Part of a small language model's weights.
Size: 5 heads of 64, MLP 512 SwiGLU, 19.8M parameters.
Architecture: learned positions, no biases in attention or MLP, untied embeddings.
Each number is 50 + 15 x the weight over the matrix's rms, rounded and kept within 0 to 99. Layers, rows and columns count from 0.

# layer 9 MLP up, 512x320, rms 0.0462, rows 384-511, columns 160-191
76 48 43 47 60 61 23 60 74 71 72 14 71 58 99 55 44 72 52 39 62 51 47 24 64 58 46 58 49 14 62 36
65 52 84 53 35 43 44 29 56 76 59 58 54 46 36 46 65 53 27 66 50 53 68 51 55 44 39 48 54 55 27 59
67 51 48 53 42 52 38 62 49 55 56 38 56 38 52 57 33 42 49 42 25 75 40 31 76 53 76 40 45 42 53 43
47 60 55 56 51 27 73 26 55 52 35 39 61 62 45 50 36 69 67 77 37 24 85 79 52 88 70 54 50 71 76 47
40 75 40 53 21 47 52 45 37 62 57 33 36 73 50 67 23 41 73 48 58 41 30 50 67 57 81 57 59 50 49 53
52 24 15 67 47 33 36 57 25 51 46 57 47 43 55 73 60 48 65 33 72 10 61 13 49 52 61 27 42 61 37 54
66 84 85 42 35 67 54 63 53 47 69 29 30 51 39 43 42 45 82 64 29 55 47 52 53 46 55 53 78 64 72 46
62 44 65 48 71 54 29 42 34 68 51 42 33 41 39 75 45 52 60 38 41 40 43 52 73 53 51 62 30 54 54 72
44 63 32 33 40 43 76 45 50 66 48 57 67 53 29 66 45 55 54 46 44 36 66 24 29 60 47 29 31 55 60 52
37 30 29 47 83 51 58 37 28 54 42 64 42 64 42 33 46 81 57 69 69 47 28 54 54 68 74 59 63 47 51 38
41 42 28 53 30 84 15 61 26 73 40 49 63 23 12 72 83 25 39 41 31 70 42 48 48 24 39 59 59 51 21 41
56 69 15 46 26 60 37 56 61 41 59 38 44 39 78 40 41 71 43 33 18 48 57 49 48 80 55 56 43 56 53 39
19 22 65 41 79 52 64 18 44 56 25 57 60 49 19 27 38 53 56 45 07 60 38 67 54 61 39 72 58 35 15 31
64 88 74 51 41 58 43 58 46 70 39 46 43 51 57 54 52 33 47 75 52 44 60 43 60 50 56 57 71 37 55 53
16 63 40 57 67 67 31 32 73 40 89 50 32 75 51 73 61 51 48 65 28 76 49 72 31 63 32 57 71 58 59 52
42 47 58 86 35 50 49 45 44 39 45 72 60 51 17 37 55 64 41 48 44 62 49 38 49 76 64 39 61 16 43 41
36 67 39 63 44 54 27 60 58 27 45 56 41 26 32 54 55 49 43 47 33 30 41 27 40 65 57 24 31 53 42 45
42 56 53 69 42 45 30 13 66 71 48 46 39 86 43 47 72 60 39 43 56 66 45 57 29 44 54 63 43 65 67 57
55 34 68 63 65 39 02 74 72 88 43 33 58 35 61 43 54 60 79 33 50 56 49 46 40 46 58 69 52 42 32 55
21 36 58 30 48 74 44 40 70 31 56 43 52 61 52 59 61 38 59 48 54 31 56 45 46 56 67 67 68 33 41 74
41 36 48 44 47 37 58 47 41 41 45 51 49 61 63 45 56 50 49 52 45 68 55 49 54 29 45 32 42 50 32 41
37 78 49 37 34 39 65 34 53 50 46 56 40 58 73 68 36 42 32 62 32 43 64 41 73 41 49 65 32 79 48 75
52 63 41 49 44 63 37 47 68 57 56 45 37 48 39 60 74 37 44 28 40 55 46 43 73 31 40 44 67 43 51 41
58 43 59 59 67 69 37 55 45 50 61 26 32 44 55 46 45 84 40 60 38 84 48 52 27 42 41 51 51 48 50 47
74 45 61 46 60 24 42 56 57 39 58 63 71 35 40 34 60 52 44 58 34 53 57 52 62 41 30 54 37 50 39 43
65 62 70 40 33 33 50 44 37 48 53 82 31 19 39 58 35 87 50 29 52 51 52 78 36 28 44 42 49 51 35 46
41 62 69 40 57 28 66 38 38 27 49 34 57 45 44 62 61 28 85 54 61 63 64 49 23 37 37 35 64 70 78 65
59 45 77 56 66 37 55 49 44 61 55 51 56 56 62 47 48 61 54 87 50 52 56 33 55 64 42 51 13 17 50 72
52 63 73 50 45 81 48 75 22 50 49 42 52 41 49 53 22 67 86 30 53 39 31 53 58 61 55 58 40 59 57 61
36 55 39 62 24 73 42 53 39 36 60 40 73 44 38 52 58 27 11 42 95 36 64 36 35 61 57 59 48 64 11 51
56 56 60 31 61 43 48 46 54 70 54 55 57 43 44 35 26 63 44 47 74 36 41 58 47 40 43 52 60 54 46 56
40 50 55 64 39 40 71 32 45 40 32 50 38 28 49 54 65 26 45 60 38 47 49 73 24 69 48 34 31 58 40 56
94 34 69 69 46 52 38 58 65 40 48 40 16 54 43 53 60 81 65 60 55 60 47 62 72 51 43 11 36 59 30 39
78 60 44 90 34 40 49 53 38 47 63 74 57 52 50 50 65 71 49 53 44 35 42 60 63 66 56 43 80 54 59 73
38 41 38 42 46 46 63 34 54 43 47 45 45 50 75 35 72 57 35 28 63 71 27 58 60 36 58 79 54 49 33 49
58 62 72 51 40 49 35 64 26 33 60 40 32 51 75 50 41 62 43 38 53 47 15 54 47 69 90 38 22 43 23 77
64 54 51 44 64 77 53 52 51 37 35 68 61 46 51 45 65 38 35 34 74 77 50 48 58 65 35 36 30 66 56 36
41 56 14 57 44 46 43 60 59 25 48 31 80 38 23 38 55 34 39 67 44 34 79 56 47 44 44 21 53 52 56 45
69 57 52 38 21 57 34 34 44 58 36 67 61 44 48 52 41 31 66 62 12 59 46 69 53 33 28 38 53 54 64 52
60 46 57 39 18 66 39 61 57 59 66 58 37 42 56 46 71 39 70 47 44 46 57 53 33 56 52 76 61 63 34 38
58 61 40 46 29 58 48 32 57 52 55 39 31 51 20 16 66 57 42 35 72 65 66 53 46 47 60 63 42 46 61 25
41 46 53 49 55 31 31 48 31 59 38 40 79 37 44 41 18 45 60 54 51 68 67 81 73 34 68 43 62 52 42 43
42 39 58 58 46 51 46 20 29 65 31 44 68 82 45 58 58 55 66 49 28 34 26 40 51 44 48 50 46 47 63 26
67 51 36 41 48 35 43 47 53 06 43 42 57 52 44 30 24 57 76 54 55 77 66 56 54 40 52 60 58 68 48 67
39 54 32 76 25 70 75 56 57 50 56 44 44 25 37 45 37 61 49 50 32 64 60 42 74 63 53 79 52 48 63 51
61 48 32 71 57 55 48 45 72 45 66 45 49 53 40 47 66 54 56 74 61 43 40 55 47 57 48 40 60 76 56 56
39 48 51 80 29 48 41 52 41 52 52 52 70 36 62 41 74 50 28 33 06 28 29 72 41 71 46 52 52 52 70 73
37 81 59 46 38 58 45 43 42 53 49 71 37 68 65 55 66 41 34 66 37 73 27 44 45 25 24 23 76 28 48 50
49 39 43 63 34 64 57 66 54 43 60 54 40 60 54 54 38 30 61 40 62 35 57 36 57 53 41 39 28 54 35 49
40 58 45 55 58 48 59 47 49 44 50 47 44 52 51 39 37 44 25 61 84 43 75 63 60 38 38 63 59 47 17 57
52 58 33 09 56 37 46 37 28 56 50 55 47 64 55 58 53 43 43 63 36 44 35 64 64 64 32 46 61 57 52 70
63 68 60 44 83 73 49 54 16 47 42 56 46 44 42 45 59 48 49 59 65 80 27 28 53 50 25 42 33 39 45 56
44 41 54 34 57 47 53 25 50 49 62 63 66 71 41 74 49 37 45 64 62 57 31 53 65 31 61 58 51 58 61 38
58 45 47 67 54 43 64 57 39 33 21 61 59 44 36 75 17 32 39 62 48 45 71 51 42 50 51 69 39 28 34 58
56 54 54 64 64 37 57 61 54 75 69 46 61 57 53 59 90 63 30 69 52 40 85 53 58 68 60 58 38 68 85 67
62 48 54 32 83 28 41 32 41 25 36 61 62 46 50 43 65 51 43 66 58 50 30 37 61 56 58 61 53 42 69 46
70 29 41 40 60 52 62 48 58 25 69 51 67 67 42 38 37 40 49 50 46 37 46 17 54 51 64 61 57 54 56 33
64 27 47 37 21 35 45 67 52 71 22 44 43 50 54 72 39 60 38 33 49 57 41 24 56 71 37 51 61 52 60 52
60 19 40 53 46 34 31 63 72 36 25 69 83 61 56 15 60 74 62 61 83 50 37 21 70 33 55 73 48 51 53 59
75 68 56 57 50 36 48 48 48 50 81 70 48 48 42 32 60 68 30 33 31 59 51 70 34 34 72 47 82 41 72 44
55 46 44 53 44 27 38 44 72 67 55 50 55 47 64 62 41 53 65 52 40 18 57 80 56 72 78 49 53 56 49 93
49 54 47 30 76 42 78 35 52 36 58 42 57 56 66 52 20 60 87 47 57 12 63 38 48 44 66 41 32 32 61 47
66 70 44 30 63 51 56 16 47 42 50 45 43 31 45 43 82 46 45 42 58 32 38 44 34 61 40 66 55 40 47 25
72 67 53 65 50 56 41 44 58 43 12 66 52 40 72 41 51 51 39 46 84 51 44 35 68 32 40 61 21 51 57 64
81 43 39 28 49 54 45 45 30 32 58 55 63 59 47 34 46 35 80 65 56 30 45 54 23 52 50 58 69 65 67 34
30 34 44 37 57 50 49 58 46 63 32 54 50 42 40 52 53 43 61 32 38 26 48 39 58 18 56 64 33 48 38 52
40 54 65 41 29 58 60 50 21 47 30 44 56 65 44 36 27 53 56 45 76 27 15 31 44 69 36 51 19 41 55 63
38 61 53 93 40 44 57 60 78 44 52 22 77 49 72 37 61 46 35 50 62 59 73 68 46 50 73 40 71 56 39 71
29 38 49 50 36 60 76 63 63 55 55 30 69 52 29 25 37 50 56 99 59 41 53 76 34 83 31 66 33 57 44 57
37 64 63 40 54 39 29 50 54 63 42 43 48 50 35 37 56 62 65 42 52 54 69 49 30 37 55 43 29 32 47 41
50 52 77 51 13 48 47 53 48 43 46 47 32 46 33 66 42 54 48 46 60 28 49 67 51 49 41 54 43 50 31 45
45 66 21 35 44 49 59 55 30 68 22 52 36 49 77 71 36 72 68 17 58 75 42 56 56 46 23 41 41 23 35 59
66 66 52 45 14 21 42 34 50 25 47 53 52 35 60 52 60 59 50 48 66 15 32 59 53 54 53 73 41 40 56 32
47 45 60 62 39 42 35 45 12 55 50 53 69 40 18 21 65 30 40 42 50 54 56 65 28 60 03 51 42 55 51 51
45 61 52 59 46 51 27 45 62 44 39 81 49 73 29 46 67 91 18 54 19 56 29 32 62 65 51 47 52 52 27 55
49 52 49 38 33 43 69 64 53 33 48 38 77 39 71 55 36 58 44 45 69 40 38 71 47 36 58 19 40 33 58 47
50 53 30 34 53 46 57 32 48 13 59 58 60 20 53 46 50 53 49 31 45 42 78 52 34 55 50 64 26 60 64 50
49 57 59 46 60 60 37 75 43 46 04 38 50 41 50 78 13 58 43 47 45 47 45 36 77 54 67 31 42 46 56 22
22 59 82 77 73 61 39 47 60 64 35 71 46 64 42 29 56 44 59 36 42 42 55 57 35 56 31 41 78 32 15 18
44 50 56 54 91 40 54 42 72 45 72 59 54 71 34 51 68 38 56 31 29 74 34 52 57 34 44 54 52 49 36 74
61 14 70 65 46 63 70 64 45 43 72 59 37 60 43 48 55 47 53 38 53 45 54 53 42 43 48 70 55 56 49 52
48 41 65 53 35 48 48 43 54 52 74 45 43 56 18 77 36 65 42 53 49 49 57 44 39 55 23 51 38 24 45 47
51 28 64 57 72 57 71 54 60 42 70 35 29 54 43 50 31 51 54 67 54 42 44 36 67 41 42 68 38 50 28 58
53 52 50 18 44 69 41 65 45 97 79 72 56 64 56 58 42 45 61 56 75 25 44 63 72 47 40 50 62 25 28 81
34 34 61 27 38 87 20 37 66 69 63 96 50 36 61 56 39 55 18 42 18 42 49 57 24 50 46 55 60 60 52 11
60 51 47 64 50 54 63 63 41 51 57 18 46 47 72 42 45 53 52 73 69 49 47 55 53 68 34 49 59 34 50 70
65 82 65 71 38 34 40 28 41 43 47 43 55 55 27 70 27 49 56 52 41 71 69 59 54 31 48 55 59 47 50 40
52 43 52 37 58 42 56 31 75 49 44 34 55 76 72 38 61 36 48 60 61 67 59 36 45 72 27 73 57 78 47 20
52 53 64 63 70 61 49 51 43 40 63 52 43 65 70 49 31 68 58 60 51 53 49 48 39 47 53 40 52 50 39 38
57 30 53 37 48 74 86 47 59 34 41 74 59 43 26 76 79 36 66 71 42 50 25 49 49 71 78 59 46 40 24 60
52 56 99 83 58 31 48 51 09 45 27 50 55 50 36 72 77 69 61 63 41 32 32 43 92 51 55 51 56 58 60 31
49 40 33 74 34 58 79 63 61 64 32 28 56 48 99 61 54 81 69 62 68 38 56 68 24 58 33 50 53 53 52 76
41 64 43 54 48 63 44 58 76 32 62 69 34 23 80 24 34 44 27 58 24 68 64 87 44 59 63 44 40 37 70 77
33 56 42 64 58 52 59 37 27 43 73 72 50 56 59 59 51 43 57 51 48 84 21 42 52 64 53 52 51 40 55 42
32 52 43 51 46 46 59 74 41 50 55 76 45 60 48 52 37 54 63 43 49 51 53 53 26 33 41 57 45 60 65 49
47 53 48 67 50 38 63 56 59 50 60 60 50 45 31 49 42 35 57 39 35 44 42 60 45 41 49 53 41 48 53 32
45 36 81 67 48 11 75 44 49 47 75 47 56 15 58 56 51 33 63 30 49 39 51 40 31 41 51 53 55 54 20 44
30 33 37 67 47 43 77 28 38 44 29 51 49 70 43 40 39 49 56 26 49 58 64 54 60 42 41 46 47 47 24 57
52 36 54 68 53 27 42 59 46 35 40 29 59 33 63 59 52 52 59 63 64 34 47 72 52 51 70 43 54 28 30 52
57 26 20 44 71 26 38 63 60 44 52 62 47 55 60 32 51 60 62 65 57 40 49 31 73 45 55 36 44 24 65 62
45 42 77 43 50 53 71 51 63 55 24 50 63 61 49 31 49 60 39 47 64 69 58 57 44 24 32 50 30 73 72 49
47 35 58 62 33 54 61 47 52 59 49 72 34 43 52 58 81 68 44 52 28 47 38 59 50 59 80 63 54 51 32 27
48 39 55 60 53 48 67 63 47 24 79 54 36 70 60 35 78 48 55 61 43 42 73 41 32 42 40 45 57 36 26 52
55 44 51 43 69 61 51 47 30 56 35 47 55 49 75 64 62 54 38 46 55 43 45 59 48 41 54 46 34 67 42 37
74 81 41 42 66 40 34 78 32 63 39 38 49 67 79 43 43 58 77 57 26 26 45 49 57 40 63 25 33 50 67 38
40 61 63 21 28 44 43 66 48 31 45 59 31 35 29 27 56 39 72 88 97 39 57 59 35 61 22 54 50 35 55 42
58 51 58 53 56 61 74 47 32 43 51 73 24 67 51 28 50 38 27 73 48 24 49 32 51 53 65 77 31 48 87 49
42 81 69 61 55 53 63 41 39 90 71 61 81 60 44 44 57 48 65 60 56 41 45 73 41 51 49 47 60 51 48 64
51 44 39 42 33 54 79 55 57 33 53 56 47 35 34 73 51 23 44 50 51 39 52 45 73 61 43 66 43 57 82 49
86 52 51 53 44 42 63 45 88 48 42 49 46 50 38 34 67 45 49 62 30 81 35 56 35 54 56 34 76 32 64 50
43 34 68 49 74 28 70 61 56 04 53 51 54 48 44 28 48 63 36 49 86 39 49 42 49 53 47 44 49 39 47 18
60 47 99 58 24 41 54 62 48 53 61 40 68 56 53 32 42 72 28 11 62 47 36 42 34 38 43 37 73 19 51 85
42 33 57 24 68 47 40 23 56 56 61 60 61 51 78 53 66 39 39 45 61 80 59 49 73 29 53 50 56 72 61 34
32 51 46 93 53 36 26 48 55 37 32 27 54 57 42 36 59 27 40 58 68 60 57 55 67 69 23 32 60 33 44 69
45 52 66 32 39 89 42 45 52 45 18 56 55 69 77 79 65 61 36 46 72 30 39 55 32 47 33 56 58 46 43 49
42 21 16 78 60 43 29 41 67 39 56 52 30 34 44 57 39 28 68 45 47 50 69 54 50 64 40 57 63 67 32 33
35 45 65 72 45 65 42 50 55 41 22 36 59 28 62 64 64 48 45 21 18 61 60 63 52 55 35 67 52 44 49 32
61 37 46 43 37 60 42 39 53 70 69 54 44 46 42 62 50 71 33 21 25 65 28 52 46 57 68 48 51 01 44 67
62 44 72 37 77 46 52 23 60 49 34 45 42 42 54 61 52 53 39 67 35 47 29 38 72 55 44 50 40 61 39 63
47 59 53 28 35 51 48 21 44 33 21 56 52 64 69 78 63 68 31 65 93 50 33 57 41 38 41 41 42 38 75 59
42 70 55 64 50 26 44 34 69 58 55 23 62 16 43 50 41 52 25 62 33 27 74 60 54 54 60 61 32 58 78 74
42 39 58 68 48 62 31 44 38 80 46 40 46 91 42 55 65 48 76 64 37 74 26 37 94 37 56 46 34 61 47 62
46 48 42 42 36 55 57 46 40 44 65 23 56 49 49 53 42 52 55 40 64 32 63 52 31 28 22 57 52 59 07 71
41 58 51 40 55 69 47 68 51 50 50 45 56 22 39 45 53 75 27 32 46 47 61 47 44 44 38 66 52 52 61 44
63 29 63 39 58 22 59 36 46 61 70 40 63 52 44 34 46 39 50 50 63 86 24 48 56 53 61 36 22 27 27 52
75 32 55 32 41 55 67 50 64 40 67 61 28 39 79 69 26 51 30 43 42 48 58 59 42 49 60 37 44 56 36 67
57 45 47 49 47 40 50 68 51 43 58 55 31 82 71 29 45 43 68 44 57 53 57 17 66 62 34 34 36 42 50 46
53 34 57 40 85 50 78 68 56 25 32 62 62 46 49 32 43 30 23 55 46 35 39 38 40 32 15 44 50 46 34 12